From a checkpoint of a small transformer trained on Wikipedia: rotary positions.
Each number is 50 + 15 x the weight over its row's rms, rounded and kept within 0 to 99. Layers, rows and columns count from 0. The size before them is the row's rms in percent of the matrix's.

# layer 4 MLP down, 320x1280, rms 0.132, rows 156-264, columns 64-127
098:50 57 46 85 69 39 65 56 50 57 69 82 55 50 53 50 50 62 52 70 47 32 65 41 48 57 65 38 86 49 60 40 60 56 84 50 48 53 55 32 40 36 64 43 60 44 56 70 56 45 47 59 56 09 70 35 34 51 23 36 46 56 48 23
092:52 60 10 52 39 41 62 45 45 38 70 68 42 63 40 48 48 63 61 55 53 57 57 50 56 46 43 28 39 71 34 24 56 73 49 52 60 65 54 51 48 50 24 54 39 44 61 31 34 27 47 40 39 49 35 22 53 32 69 32 57 36 46 35
097:35 19 32 30 35 46 51 42 60 67 65 48 34 42 06 54 62 44 33 60 24 73 61 30 15 58 60 55 44 59 49 62 33 49 16 66 75 55 61 41 51 32 59 40 87 45 52 40 21 32 58 68 61 40 44 44 57 59 71 53 34 32 17 79
094:43 44 58 69 47 67 29 26 44 45 47 50 71 46 31 25 69 36 42 70 42 87 42 50 44 58 70 40 39 75 32 60 46 37 49 18 43 42 40 41 66 48 36 57 49 47 47 46 23 37 49 47 55 33 43 51 35 65 61 68 69 76 41 44
097:45 44 78 41 50 16 65 49 47 49 60 53 57 59 45 33 38 68 53 62 39 06 74 60 50 12 41 51 55 31 46 53 32 60 75 53 55 55 34 29 49 43 53 53 81 65 73 38 47 40 68 31 49 47 46 69 32 51 36 36 27 40 67 38
096:57 62 46 47 53 49 39 79 45 54 62 64 35 63 48 20 57 68 49 41 61 57 42 47 41 60 48 45 46 51 51 31 15 33 71 67 61 24 68 50 62 69 62 51 49 54 46 45 46 51 32 05 70 45 46 47 66 43 42 56 55 55 71 53
095:24 44 73 76 15 53 32 50 76 40 39 56 65 47 57 37 41 27 39 26 50 55 55 60 44 60 49 36 72 39 66 61 73 56 85 54 84 65 47 42 64 49 54 46 64 47 60 46 46 55 54 40 68 29 76 65 29 41 34 57 33 38 99 22
097:64 61 43 51 73 51 56 53 30 51 55 65 45 42 47 45 25 29 51 38 63 35 37 77 54 73 70 42 50 74 48 53 32 59 38 65 25 39 38 54 37 62 51 32 55 50 39 38 59 74 35 27 53 31 37 54 46 42 40 60 38 39 55 65
094:39 58 41 37 32 50 52 11 49 38 45 41 54 45 58 62 49 46 48 46 38 62 62 53 39 54 74 22 39 57 72 31 42 67 44 32 48 64 46 55 63 73 63 59 50 39 65 46 50 47 45 59 52 65 68 59 59 42 87 66 76 63 18 60
098:45 67 60 53 29 37 45 64 39 49 44 45 42 41 55 55 59 38 44 26 56 58 59 37 33 55 53 59 37 50 30 66 22 49 49 50 57 21 59 53 73 57 61 64 71 62 54 45 74 31 37 25 62 44 55 56 38 68 52 31 33 25 60 60
096:35 42 28 42 45 62 51 49 10 45 72 58 60 53 55 14 74 33 51 52 25 50 48 54 36 56 33 49 43 40 60 52 51 28 59 39 66 45 65 76 51 25 44 31 51 46 49 52 38 46 60 37 54 44 50 60 41 66 50 53 49 61 50 48
096:48 40 50 51 63 53 61 50 66 43 51 63 45 56 44 57 42 65 64 38 24 53 52 76 56 44 59 41 50 46 31 30 32 67 39 45 45 72 34 34 58 52 25 35 68 28 65 63 61 51 57 35 87 50 62 50 59 67 46 49 25 63 70 28
102:28 64 45 16 52 47 69 56 66 51 68 58 50 37 69 56 69 39 44 54 33 80 43 64 16 38 27 43 48 41 68 24 40 83 65 77 63 37 66 19 35 32 47 54 34 58 64 39 25 80 42 56 60 44 66 55 42 49 52 42 57 65 56 68
099:44 29 46 51 31 54 66 79 31 61 73 69 48 35 51 45 53 82 42 53 50 51 44 35 52 54 28 25 35 46 54 44 51 33 62 21 45 53 64 49 45 57 38 41 34 63 29 30 55 67 39 52 65 67 43 47 52 36 52 64 75 31 42 45
098:64 40 48 52 24 47 24 48 50 43 33 35 57 36 56 43 52 40 89 54 61 51 32 61 44 35 44 60 71 57 36 67 81 74 44 10 54 70 53 85 47 41 64 38 13 26 53 41 56 19 64 63 41 68 61 22 29 31 31 54 65 37 63 55
091:55 28 61 42 50 38 60 46 61 53 50 54 53 63 82 44 64 46 35 69 39 46 47 42 41 34 39 42 57 54 86 60 37 81 57 68 57 47 48 39 67 36 35 51 55 35 59 47 61 51 45 50 32 51 68 76 60 62 36 56 63 48 50 35
093:27 25 52 66 68 79 27 56 81 61 44 26 77 53 96 48 32 57 54 79 54 38 62 60 49 42 95 40 67 80 43 33 73 41 57 59 43 42 43 56 14 76 51 36 56 45 41 34 66 66 45 43 40 35 27 20 48 67 55 53 64 39 30 29
097:68 64 42 36 53 31 41 52 88 23 31 67 59 62 50 40 55 37 65 48 28 64 37 50 68 74 55 66 43 48 48 41 45 74 32 19 52 52 33 73 46 38 48 50 24 19 54 37 73 40 55 54 68 44 64 49 61 29 35 30 51 65 45 63
096:54 52 50 46 75 38 55 63 77 85 51 47 44 56 17 55 42 59 57 55 53 32 65 37 55 48 74 37 47 80 33 41 55 35 68 69 35 49 67 41 57 80 37 81 28 47 59 53 69 59 37 68 37 50 47 56 69 42 49 53 39 54 65 79
094:46 31 78 66 45 43 52 40 35 53 41 42 64 45 51 85 40 38 48 60 46 33 63 35 15 53 38 29 51 39 63 58 62 33 26 37 48 62 41 63 83 78 61 58 50 45 60 31 48 52 61 19 56 71 36 58 43 71 68 48 72 46 28 67
099:57 57 55 37 49 70 51 57 54 57 57 84 79 54 77 60 55 25 76 41 20 71 74 41 31 49 62 40 51 51 42 32 47 62 38 67 39 63 59 62 53 41 58 75 66 70 61 79 17 20 47 62 75 47 56 63 64 43 76 48 63 28 47 27
099:54 73 37 51 43 57 40 49 35 64 74 14 48 60 48 54 39 65 41 33 29 17 45 57 47 45 40 54 31 55 51 54 33 61 30 70 47 41 50 56 29 48 84 21 47 56 42 31 39 74 76 40 16 48 44 54 21 43 31 46 20 72 80 59
099:59 42 59 34 40 39 52 45 55 32 42 59 67 43 42 64 59 22 50 57 60 46 61 40 56 82 40 73 50 52 57 54 58 56 33 22 72 39 20 50 71 83 73 86 35 63 34 53 45 51 83 50 66 90 77 52 61 47 47 51 50 43 54 66
099:57 33 53 46 41 60 26 57 45 53 65 63 25 43 43 20 60 67 47 30 50 43 55 56 69 45 62 28 61 21 44 38 50 41 42 62 73 41 33 34 72 55 47 49 51 65 59 61 40 34 23 73 22 68 45 65 52 48 45 73 36 52 79 23
100:68 20 73 80 24 54 52 53 56 48 42 49 34 69 47 30 39 58 58 53 47 59 67 68 52 46 44 66 66 33 59 99 58 71 57 69 49 45 55 80 32 82 26 61 55 49 46 29 71 46 49 45 75 17 74 63 61 44 30 36 80 33 53 39
095:64 49 66 53 66 52 39 45 55 29 56 46 38 54 62 73 63 83 33 52 62 28 56 42 53 44 46 44 49 57 43 50 46 64 55 60 54 54 48 45 87 50 36 38 13 79 54 40 40 27 60 70 48 52 51 61 29 55 30 48 40 72 57 49
099:37 40 36 43 43 63 37 67 62 25 28 75 70 65 71 54 65 30 41 59 34 33 38 50 60 32 59 57 83 64 36 40 59 37 28 54 49 77 44 67 65 41 70 35 48 38 55 52 23 21 44 56 47 59 53 49 90 45 68 56 96 15 53 69
100:57 41 33 60 47 55 49 55 52 39 68 38 68 46 69 46 64 53 66 35 19 72 71 75 13 77 60 26 58 15 26 22 42 78 56 58 52 49 49 62 86 27 63 62 59 46 40 29 30 53 30 54 51 64 64 81 71 81 56 53 71 60 45 77
100:49 51 63 52 31 41 06 60 47 26 60 49 25 42 32 55 55 29 26 48 54 75 52 60 31 64 51 41 80 47 47 47 26 49 48 52 56 34 52 47 55 44 42 37 49 43 53 53 21 46 29 43 67 19 65 73 37 29 42 36 45 62 45 78
099:54 55 50 31 37 44 22 37 50 47 37 30 46 45 24 54 63 44 34 58 41 54 49 60 31 68 46 47 47 82 43 50 54 59 58 52 59 33 51 52 37 52 43 61 55 48 36 77 37 55 65 64 56 41 36 99 51 49 34 40 40 55 50 53
120:57 58 63 76 47 41 68 50 53 64 60 63 39 54 63 30 52 69 52 39 44 50 49 65 43 54 46 62 36 54 91 45 49 54 30 52 44 26 76 44 48 64 37 53 62 52 53 30 45 75 44 45 45 32 58 60 65 74 24 48 54 49 46 74
098:44 40 51 47 68 56 64 38 17 62 54 50 60 29 55 62 55 47 67 63 48 30 60 57 54 72 49 97 40 40 31 55 61 34 51 35 48 53 31 66 70 70 18 48 47 57 42 61 39 43 50 30 57 71 55 64 45 83 54 27 35 39 39 52
100:56 28 31 58 37 51 26 35 58 50 20 43 25 77 60 61 28 36 32 27 52 35 33 37 29 87 57 70 40 68 47 30 37 46 53 68 35 27 23 62 68 35 53 38 28 39 53 42 32 51 57 41 53 58 60 48 67 76 67 39 61 84 77 50
099:55 52 28 49 46 55 41 60 70 66 59 76 54 48 35 44 55 43 73 68 34 55 76 38 32 29 53 25 53 62 53 46 57 38 39 54 46 44 63 40 66 24 42 63 69 64 29 37 40 38 54 48 64 71 69 74 44 70 45 64 72 55 59 35
100:19 45 52 67 41 62 39 53 53 61 62 52 23 45 39 54 65 38 58 99 53 49 84 72 57 38 84 28 49 53 64 34 35 83 27 38 78 49 47 25 41 23 38 70 73 66 67 48 66 63 39 63 52 44 20 84 44 41 50 37 40 43 55 69
096:46 40 36 39 20 70 16 32 68 57 45 46 27 71 30 13 40 31 48 56 65 39 45 69 51 18 59 71 52 89 69 42 49 39 44 35 24 47 42 76 41 47 50 55 36 42 61 54 59 78 37 43 36 31 37 60 66 70 30 52 66 52 58 35
101:49 43 43 26 25 65 35 51 48 51 36 71 28 53 30 51 64 44 64 58 55 60 52 21 02 65 03 49 56 43 70 50 00 46 65 61 30 25 37 53 36 29 67 29 42 41 80 53 42 14 41 27 52 47 54 53 62 66 33 60 48 56 48 58
095:29 45 56 36 54 53 67 23 42 56 52 47 55 54 41 44 71 12 59 16 36 64 36 59 50 46 38 22 60 74 42 56 50 33 51 58 70 67 82 38 35 50 65 59 44 45 33 32 24 27 45 62 32 39 49 86 34 68 59 30 36 73 69 28
094:09 77 54 29 46 72 69 46 75 65 73 62 59 62 44 73 25 58 60 64 53 08 65 77 73 25 56 47 40 48 26 40 51 41 60 55 45 27 50 62 51 61 35 54 58 62 63 63 29 40 72 45 52 63 63 42 78 66 53 49 38 52 21 17
103:48 49 63 52 54 63 70 70 59 26 21 76 45 35 17 57 27 69 56 63 55 65 49 39 21 36 40 61 45 45 57 19 58 56 48 48 63 59 60 36 38 39 36 53 57 55 34 42 55 64 72 57 57 71 32 11 65 34 58 50 62 60 39 61
098:62 57 55 75 35 53 55 43 38 47 39 36 37 54 77 72 63 53 54 58 72 48 49 34 41 56 69 65 40 59 22 68 86 62 58 72 58 46 42 66 53 72 40 78 59 43 52 48 67 55 49 52 28 38 29 36 37 50 39 44 34 54 58 38
091:19 45 52 41 54 55 31 71 32 18 73 62 51 63 54 34 50 28 38 59 49 49 58 82 24 60 50 36 52 56 32 51 46 42 68 83 41 32 40 62 62 40 62 57 46 57 47 53 48 76 19 71 53 55 65 55 33 70 51 46 50 42 51 35
122:48 29 39 41 16 59 67 33 24 54 48 32 50 58 45 82 35 53 58 51 57 23 37 72 51 44 76 99 49 51 45 55 61 53 05 48 45 72 68 43 44 59 35 50 53 55 53 49 47 49 60 67 44 49 77 77 49 54 52 45 47 39 20 60
093:44 37 38 29 49 41 67 39 26 66 49 53 74 53 70 50 39 35 41 49 49 55 51 81 41 56 62 45 61 38 49 54 59 58 50 39 66 50 29 58 42 65 49 61 18 56 45 36 54 84 66 66 52 50 52 48 33 49 45 24 43 48 57 21
097:42 62 72 50 35 42 39 57 22 55 50 52 27 51 51 84 52 55 34 63 99 35 30 28 67 51 46 34 49 71 46 39 50 34 40 29 55 52 47 53 49 68 38 42 36 57 54 76 60 27 68 54 22 46 47 47 24 70 47 51 27 26 34 44
099:85 17 67 60 41 61 56 13 62 33 64 44 20 44 52 64 58 53 87 63 67 46 50 36 44 42 53 46 53 52 65 52 54 57 24 25 72 59 27 56 59 37 18 50 57 72 54 34 54 51 39 32 50 59 28 88 49 53 34 72 44 41 33 66
101:42 42 54 57 27 24 54 68 58 53 32 68 60 57 38 29 54 33 38 51 38 27 49 42 22 86 33 29 51 50 36 46 24 73 41 53 36 87 41 49 74 37 74 57 47 27 63 52 47 70 42 62 23 14 57 69 42 74 57 77 49 34 45 65
097:66 30 40 50 54 28 67 54 48 60 58 46 68 66 39 61 66 45 73 65 65 63 58 38 52 57 42 31 43 61 64 27 43 74 55 58 74 48 58 30 67 45 82 49 43 41 72 60 46 56 35 52 47 55 32 54 61 53 21 42 34 58 51 28
098:41 44 63 48 54 38 62 44 37 52 54 46 76 42 45 59 49 32 31 30 36 43 48 46 44 60 36 51 58 53 82 37 43 41 55 54 61 61 53 35 43 37 70 65 68 45 60 58 49 64 53 57 57 44 83 55 43 56 68 44 51 70 56 42
093:21 35 54 29 41 36 58 68 42 54 35 26 52 49 25 69 45 70 23 74 49 49 36 44 26 63 18 66 59 50 51 47 53 44 43 31 46 61 58 40 33 63 34 37 36 34 56 47 36 42 51 39 44 35 56 64 50 54 34 55 41 53 35 65
093:64 57 42 42 56 52 31 62 29 38 51 34 65 53 48 39 55 45 55 30 36 53 63 74 51 29 67 23 47 29 42 45 33 47 57 49 79 57 36 76 51 39 92 50 27 66 27 48 41 52 48 42 38 55 38 62 39 62 63 38 56 66 65 63
096:75 43 61 25 57 28 64 54 83 58 54 60 45 69 38 63 56 25 44 53 29 35 72 46 41 70 49 59 56 16 44 49 52 78 67 62 71 81 72 47 33 58 32 32 61 41 62 82 52 67 64 44 39 58 51 33 40 47 49 74 66 58 23 62
099:31 56 53 62 36 62 59 61 77 68 44 33 43 41 35 36 43 67 43 45 42 36 30 49 41 32 37 55 50 79 60 40 63 48 64 06 56 38 59 36 38 17 58 54 02 68 54 21 64 50 46 49 43 58 37 50 36 48 34 69 45 55 45 51
096:50 62 43 67 53 39 76 49 46 46 39 42 37 47 48 61 65 56 72 16 63 67 55 33 61 57 48 43 52 58 64 37 24 35 50 65 53 67 50 43 48 37 49 31 60 58 58 60 54 38 40 43 27 80 28 39 57 59 65 74 52 39 31 62
095:41 51 53 53 54 66 48 59 65 57 46 56 54 28 64 63 68 80 44 70 67 70 35 83 53 53 29 45 29 57 67 89 80 60 31 61 67 56 47 40 57 58 71 36 63 57 31 83 31 72 31 58 41 49 56 36 55 61 61 40 56 57 50 50
101:45 50 55 55 58 67 31 43 52 43 38 64 52 42 23 19 57 60 43 57 57 20 44 60 36 60 34 40 62 44 56 63 36 71 60 70 43 39 24 25 63 40 56 46 30 43 67 50 41 53 55 31 64 35 50 51 41 95 33 47 35 69 33 63
097:72 37 32 48 24 57 25 34 30 33 44 42 44 70 61 40 60 87 62 55 48 59 69 49 54 64 42 45 56 58 59 61 39 24 55 52 42 44 55 64 40 64 47 52 69 59 60 50 39 60 48 64 74 66 47 66 53 43 55 26 68 53 51 44
103:47 43 42 51 24 50 84 55 31 67 48 63 31 57 47 77 35 64 38 44 55 31 66 39 61 41 57 52 51 54 47 35 63 47 54 40 61 51 30 33 52 48 43 64 62 41 41 25 84 39 23 51 41 76 62 47 59 27 50 40 53 47 57 50
098:53 45 28 57 73 67 45 31 65 52 79 35 44 71 62 81 76 46 52 68 32 43 47 42 57 56 55 61 23 84 71 41 69 42 38 47 31 48 71 39 53 47 63 39 55 42 42 45 30 38 27 36 74 63 56 48 64 64 50 41 62 50 31 51
097:42 48 51 74 31 71 33 30 69 90 23 69 23 20 59 57 42 51 79 29 34 35 42 37 51 28 50 52 84 38 30 20 47 49 51 46 44 31 57 48 31 31 57 56 10 35 69 90 51 45 62 45 63 64 81 55 64 23 76 11 23 70 48 55
098:41 45 75 41 45 39 29 80 31 67 44 59 60 68 54 45 45 74 45 58 33 72 64 36 73 34 38 10 29 57 48 49 64 47 47 48 52 62 57 29 68 55 67 74 58 45 45 55 34 75 49 61 55 76 31 57 43 51 62 42 67 33 54 25
096:22 52 46 40 54 74 48 21 34 67 42 78 25 47 43 38 33 49 53 61 56 49 30 61 49 41 59 66 24 80 57 49 66 60 42 35 25 32 59 62 32 77 55 30 78 42 53 44 65 71 48 49 54 31 45 59 59 44 33 56 66 49 66 59
094:34 75 48 73 54 72 62 35 34 65 50 31 28 67 60 42 33 40 31 50 58 52 53 46 49 50 56 62 43 45 38 44 78 55 61 67 60 48 70 39 44 79 36 44 51 50 64 20 55 56 53 75 48 55 63 39 41 44 72 68 76 46 36 35
098:49 68 41 20 59 45 61 72 41 65 72 50 50 26 72 40 60 49 32 53 41 26 78 39 42 63 72 61 63 46 43 14 33 67 35 58 66 53 40 40 72 40 55 45 43 60 66 64 42 38 61 67 38 45 44 57 39 43 32 56 48 53 76 58
102:48 49 42 38 60 49 38 24 51 39 53 60 44 24 66 55 73 53 36 45 42 46 50 53 49 56 40 75 69 70 76 34 43 59 42 68 35 67 42 87 40 67 35 77 37 49 41 43 84 57 42 43 52 66 46 60 50 42 79 61 61 44 32 41
098:41 53 37 58 53 37 43 59 47 25 30 00 51 50 57 50 59 50 64 54 55 60 47 58 31 39 45 57 36 51 40 61 50 49 66 56 43 82 53 77 50 33 24 56 25 63 33 43 41 50 45 60 50 59 67 62 25 58 52 26 55 68 43 54
099:42 39 41 60 73 58 29 67 49 44 41 41 55 75 55 60 52 50 75 20 38 29 51 52 65 75 80 57 42 45 62 69 62 62 61 49 25 56 49 40 71 38 39 57 52 52 56 73 58 57 66 52 50 51 27 50 35 40 58 36 38 31 70 63
108:41 32 39 61 46 66 46 63 48 68 39 35 87 69 69 30 25 55 30 29 38 76 29 65 63 43 45 51 39 60 47 42 73 54 58 53 64 55 51 83 17 54 48 15 18 33 49 48 32 06 67 54 25 60 57 61 59 52 77 37 74 24 50 71
094:71 33 21 56 26 43 48 58 57 48 50 49 56 64 53 46 40 58 56 51 70 58 41 50 84 55 61 47 44 63 04 73 48 33 34 71 29 60 63 44 34 46 47 50 71 63 28 13 45 41 60 62 34 32 44 64 63 47 43 48 56 41 36 54
099:34 62 69 85 75 59 48 26 38 48 55 60 59 31 26 35 58 41 62 70 41 27 46 72 39 24 37 54 52 22 41 39 34 53 47 55 87 59 70 48 55 44 42 82 37 71 30 44 60 59 63 51 63 52 45 45 31 60 46 49 50 46 56 65
096:62 42 52 45 24 47 50 29 38 55 39 56 44 36 50 55 67 31 35 65 53 46 39 56 74 57 86 47 54 45 54 47 57 50 43 51 62 36 65 39 19 31 43 73 47 30 45 40 36 28 44 77 35 55 39 72 39 67 35 15 35 63 52 54
104:52 51 50 52 28 24 73 54 41 63 50 66 48 24 58 41 64 56 24 49 30 35 65 29 55 11 50 40 57 58 29 78 52 50 51 80 41 36 30 41 43 42 12 77 64 72 66 72 59 65 48 38 65 50 44 31 22 75 33 14 40 48 39 36
102:42 52 60 38 47 29 29 61 66 40 48 57 45 42 52 60 52 58 48 22 31 64 60 39 50 59 64 62 51 57 72 41 45 51 76 55 06 59 25 38 63 52 40 56 35 72 76 70 42 33 36 48 68 60 87 49 43 65 49 41 20 36 64 41
096:89 76 72 48 41 75 49 55 38 24 46 48 65 63 26 50 58 53 44 61 59 46 30 72 43 49 64 79 30 72 44 55 55 48 24 56 78 79 61 39 58 64 60 38 61 46 54 64 46 59 61 46 29 65 73 53 67 36 35 37 53 63 77 55
099:51 28 69 36 50 68 67 66 60 08 40 46 50 44 73 74 67 92 62 43 63 70 77 40 62 43 56 23 53 68 48 50 80 09 61 38 48 45 44 33 43 57 59 43 52 45 51 58 60 82 46 49 53 69 70 41 80 50 60 45 32 12 50 46
098:26 46 54 42 59 47 64 51 52 57 34 43 42 56 78 62 54 54 26 36 42 52 38 68 39 32 48 37 34 21 55 37 48 79 37 60 86 42 61 48 45 37 61 53 70 72 60 64 59 52 55 50 40 56 36 74 45 41 72 50 28 24 14 50
101:49 50 51 37 52 56 39 61 67 65 47 49 42 48 62 54 31 31 48 36 36 44 32 15 35 38 42 55 60 56 31 44 62 65 15 68 62 32 42 21 82 22 62 54 47 45 37 41 53 55 41 63 61 40 78 60 39 59 51 56 65 49 70 37
099:83 38 38 47 49 34 56 53 57 66 12 48 77 48 70 41 50 59 43 52 63 32 49 48 43 56 49 39 43 61 37 33 41 70 57 69 54 56 83 52 67 46 58 70 61 52 45 58 67 45 54 26 67 37 77 55 58 47 68 76 53 59 42 57
102:37 51 50 50 64 53 46 34 27 59 36 34 37 54 49 62 59 38 45 72 32 80 82 39 41 54 53 54 48 34 33 67 25 35 30 49 70 64 53 68 33 53 58 38 45 28 55 29 63 45 28 60 68 31 48 57 44 51 17 32 35 63 86 43
094:17 41 69 26 77 26 56 34 42 39 66 30 48 47 71 32 39 60 59 44 48 57 75 53 26 48 41 44 24 46 13 73 61 27 61 42 57 48 69 73 49 42 76 48 53 54 37 27 41 42 45 60 49 45 33 64 72 37 40 32 56 59 46 24
094:59 58 23 80 44 57 40 36 83 13 53 35 55 78 51 27 29 34 36 32 33 63 38 56 54 69 56 56 41 46 00 61 32 68 52 32 27 53 37 32 55 40 51 59 53 56 63 60 55 54 42 59 40 29 41 37 66 54 71 56 57 36 62 52
113:57 46 54 31 51 53 66 63 40 58 44 52 56 42 42 47 17 54 56 28 47 57 60 62 58 56 51 56 28 26 59 53 61 57 55 49 56 68 58 33 66 68 72 53 53 62 99 56 64 69 56 57 64 43 51 43 54 34 14 44 59 51 41 28
101:53 39 52 71 54 72 42 43 37 55 31 38 44 60 36 58 49 38 53 35 92 44 30 51 59 60 51 55 68 35 62 35 59 19 67 76 46 51 48 54 62 71 55 21 53 31 51 45 55 45 39 48 60 82 42 30 47 37 29 55 46 48 53 48
102:75 58 53 67 49 47 44 39 52 46 40 44 27 45 61 22 17 60 63 63 42 18 45 29 42 17 68 60 70 56 31 64 53 26 46 50 60 44 43 63 46 61 22 49 70 54 59 32 62 48 80 26 52 33 62 56 73 60 70 60 35 72 38 41
096:60 39 44 67 50 63 71 46 49 70 52 54 41 48 30 46 57 53 66 39 47 47 57 50 50 29 59 31 65 61 67 37 18 73 45 39 57 64 41 46 41 50 37 65 57 37 49 67 65 49 59 41 59 44 48 52 54 76 50 71 35 32 43 53
104:66 31 48 58 72 35 37 52 56 44 61 41 63 66 53 29 45 39 26 69 42 51 76 12 68 81 39 77 41 62 54 62 32 42 57 75 36 66 33 72 39 68 46 42 29 58 47 60 55 24 88 37 46 87 52 64 65 54 68 42 36 70 66 77
097:44 40 52 64 31 46 65 25 50 76 54 57 41 76 32 34 63 29 47 47 52 45 38 32 38 37 57 49 47 81 67 33 51 61 68 44 47 42 57 56 53 61 31 92 45 39 70 64 74 57 61 46 49 46 62 51 56 31 69 59 33 50 50 25
101:53 30 72 19 32 48 56 43 62 39 60 58 54 42 48 85 76 34 32 63 50 68 54 64 38 70 13 30 60 69 56 47 62 47 49 44 54 66 47 57 44 50 62 05 58 48 63 44 57 67 55 33 38 68 58 38 70 65 61 62 48 31 59 46
100:69 26 65 34 34 29 44 76 45 25 23 47 61 65 75 67 80 29 53 48 68 55 65 43 69 66 45 38 55 45 74 67 41 45 73 32 16 59 32 39 61 51 47 65 45 43 44 46 63 40 49 71 58 75 58 49 49 39 49 31 38 41 49 35
096:71 36 57 52 52 43 55 67 42 43 63 51 52 43 75 49 50 47 37 59 74 48 70 45 43 52 63 40 46 29 65 54 59 28 70 70 52 41 72 52 28 48 34 26 22 58 65 44 58 55 52 40 40 57 62 44 36 38 56 30 35 64 56 51
102:36 40 71 45 58 47 39 47 64 62 58 60 66 42 36 75 23 13 37 63 63 67 16 64 89 41 37 65 47 35 59 30 76 46 63 33 57 29 42 61 23 84 57 35 49 34 27 24 50 42 59 33 54 36 20 55 59 60 56 28 65 66 40 34
097:65 54 71 23 72 57 49 76 59 46 72 62 52 59 76 43 53 45 35 48 79 66 45 57 31 20 30 65 35 80 38 12 21 81 41 61 47 41 54 64 10 36 36 36 51 58 60 47 62 52 51 55 47 49 43 53 47 48 28 54 36 56 40 61
099:38 37 58 36 46 46 30 39 56 64 57 56 40 58 77 64 23 49 27 31 62 42 59 60 37 43 40 40 54 70 44 62 68 53 62 53 80 36 75 35 23 38 30 74 39 40 38 62 69 61 07 46 83 47 29 62 47 28 70 46 40 45 34 44
099:61 49 48 38 59 50 31 43 67 65 45 55 43 53 36 32 82 62 52 73 70 56 84 64 15 40 62 52 28 28 23 60 66 58 37 39 76 33 51 47 40 41 42 30 45 59 35 40 44 60 72 48 54 51 60 56 28 11 69 34 22 62 29 26
100:24 47 50 76 44 66 62 49 55 34 48 36 35 64 42 62 50 51 07 65 28 49 39 35 41 56 38 45 49 50 58 27 55 62 35 55 45 73 73 44 38 52 72 25 56 51 49 59 68 63 33 46 48 39 47 44 45 18 46 62 54 62 14 40
104:59 45 57 58 70 51 83 45 44 48 63 44 94 44 72 40 64 34 52 14 11 39 47 65 42 23 42 47 56 75 32 38 61 61 37 54 61 64 40 55 32 51 69 62 46 55 33 24 26 44 29 45 65 49 46 47 38 66 51 47 16 60 41 67
101:65 27 62 85 51 35 48 64 40 68 41 58 15 53 45 31 75 38 58 74 82 68 57 59 35 47 44 57 41 31 79 58 47 66 41 61 35 59 48 64 53 58 37 50 56 50 67 43 31 54 16 72 62 76 65 66 45 32 48 64 34 73 61 58
098:55 39 42 66 54 65 61 77 69 47 30 68 67 45 37 46 47 48 24 39 33 31 41 08 50 27 31 48 42 53 41 61 42 30 64 33 40 28 65 70 47 52 16 34 33 69 67 81 30 41 47 39 93 74 74 43 52 41 66 28 51 55 68 49
099:29 28 49 56 58 57 51 35 19 33 51 51 70 58 29 06 38 59 48 60 63 97 42 64 75 53 22 46 39 44 31 42 42 61 59 51 53 19 64 70 42 65 61 42 69 74 42 56 32 62 53 52 34 47 38 54 41 43 53 71 52 46 34 68
098:38 49 43 27 34 33 83 39 63 66 33 42 30 43 48 14 49 32 21 32 56 49 50 39 45 51 68 61 62 59 49 51 38 45 66 66 21 42 31 56 52 48 29 40 51 73 37 58 46 39 56 36 40 83 47 30 50 51 57 59 45 74 50 58
095:54 53 46 56 39 56 39 32 19 67 62 64 74 28 45 25 58 49 69 41 82 67 37 30 55 38 90 58 48 58 64 50 70 40 35 69 36 10 35 61 38 65 57 51 50 32 69 49 89 40 51 72 66 15 36 33 28 46 64 49 47 24 29 34
098:37 51 55 48 67 49 64 35 21 32 40 37 31 67 62 69 51 35 37 46 66 27 64 57 31 45 47 38 63 48 21 26 45 20 69 30 61 68 52 50 47 31 56 76 50 68 38 38 58 31 43 54 78 46 45 33 60 42 55 54 50 49 33 52
096:64 56 69 79 69 39 41 51 45 55 51 62 50 61 58 40 59 15 34 59 56 45 41 61 46 64 52 69 42 36 39 48 55 69 50 15 64 31 54 50 77 31 33 50 62 68 37 42 46 56 30 49 43 58 40 44 38 63 47 45 50 28 50 07
092:45 39 40 59 60 49 18 59 54 31 83 26 48 68 36 47 56 45 74 48 60 51 22 46 59 26 55 53 64 63 42 59 58 51 47 67 45 57 32 29 59 65 49 75 45 59 51 62 34 46 71 75 41 45 31 58 48 35 50 62 64 32 52 59
094:69 47 49 22 55 45 58 67 32 42 27 56 46 24 65 42 21 27 47 65 71 62 59 11 49 56 66 71 23 90 48 50 44 00 66 38 27 38 43 32 50 45 53 68 35 48 51 71 53 43 47 50 64 26 38 44 35 45 56 39 50 57 46 72
098:49 44 67 55 53 12 48 48 55 52 52 36 43 48 50 34 54 89 37 68 69 62 79 75 41 37 54 41 51 63 70 21 64 51 54 53 73 58 64 44 33 59 59 45 87 61 47 70 78 68 28 44 43 57 45 73 72 62 43 53 57 59 51 37
092:34 88 50 89 67 45 19 74 24 37 42 53 37 51 37 61 58 64 45 64 48 71 52 58 77 57 64 44 40 37 43 38 69 50 53 53 40 60 92 21 54 48 49 48 51 63 71 76 49 25 54 42 26 46 72 58 50 67 44 66 47 29 66 49
097:75 40 67 54 55 26 83 39 80 29 63 31 33 23 43 55 31 54 27 48 61 19 64 53 96 55 63 51 41 49 47 46 38 66 51 63 43 35 43 48 50 22 46 28 62 62 49 49 49 51 66 57 43 29 48 60 51 54 31 61 67 66 55 50
098:37 39 70 47 53 36 59 35 58 45 40 61 81 52 32 42 42 62 65 46 79 52 37 26 65 68 61 34 70 58 49 50 49 48 51 44 28 41 47 60 65 38 53 44 62 58 67 42 79 55 43 49 62 49 63 82 41 41 47 42 65 41 27 32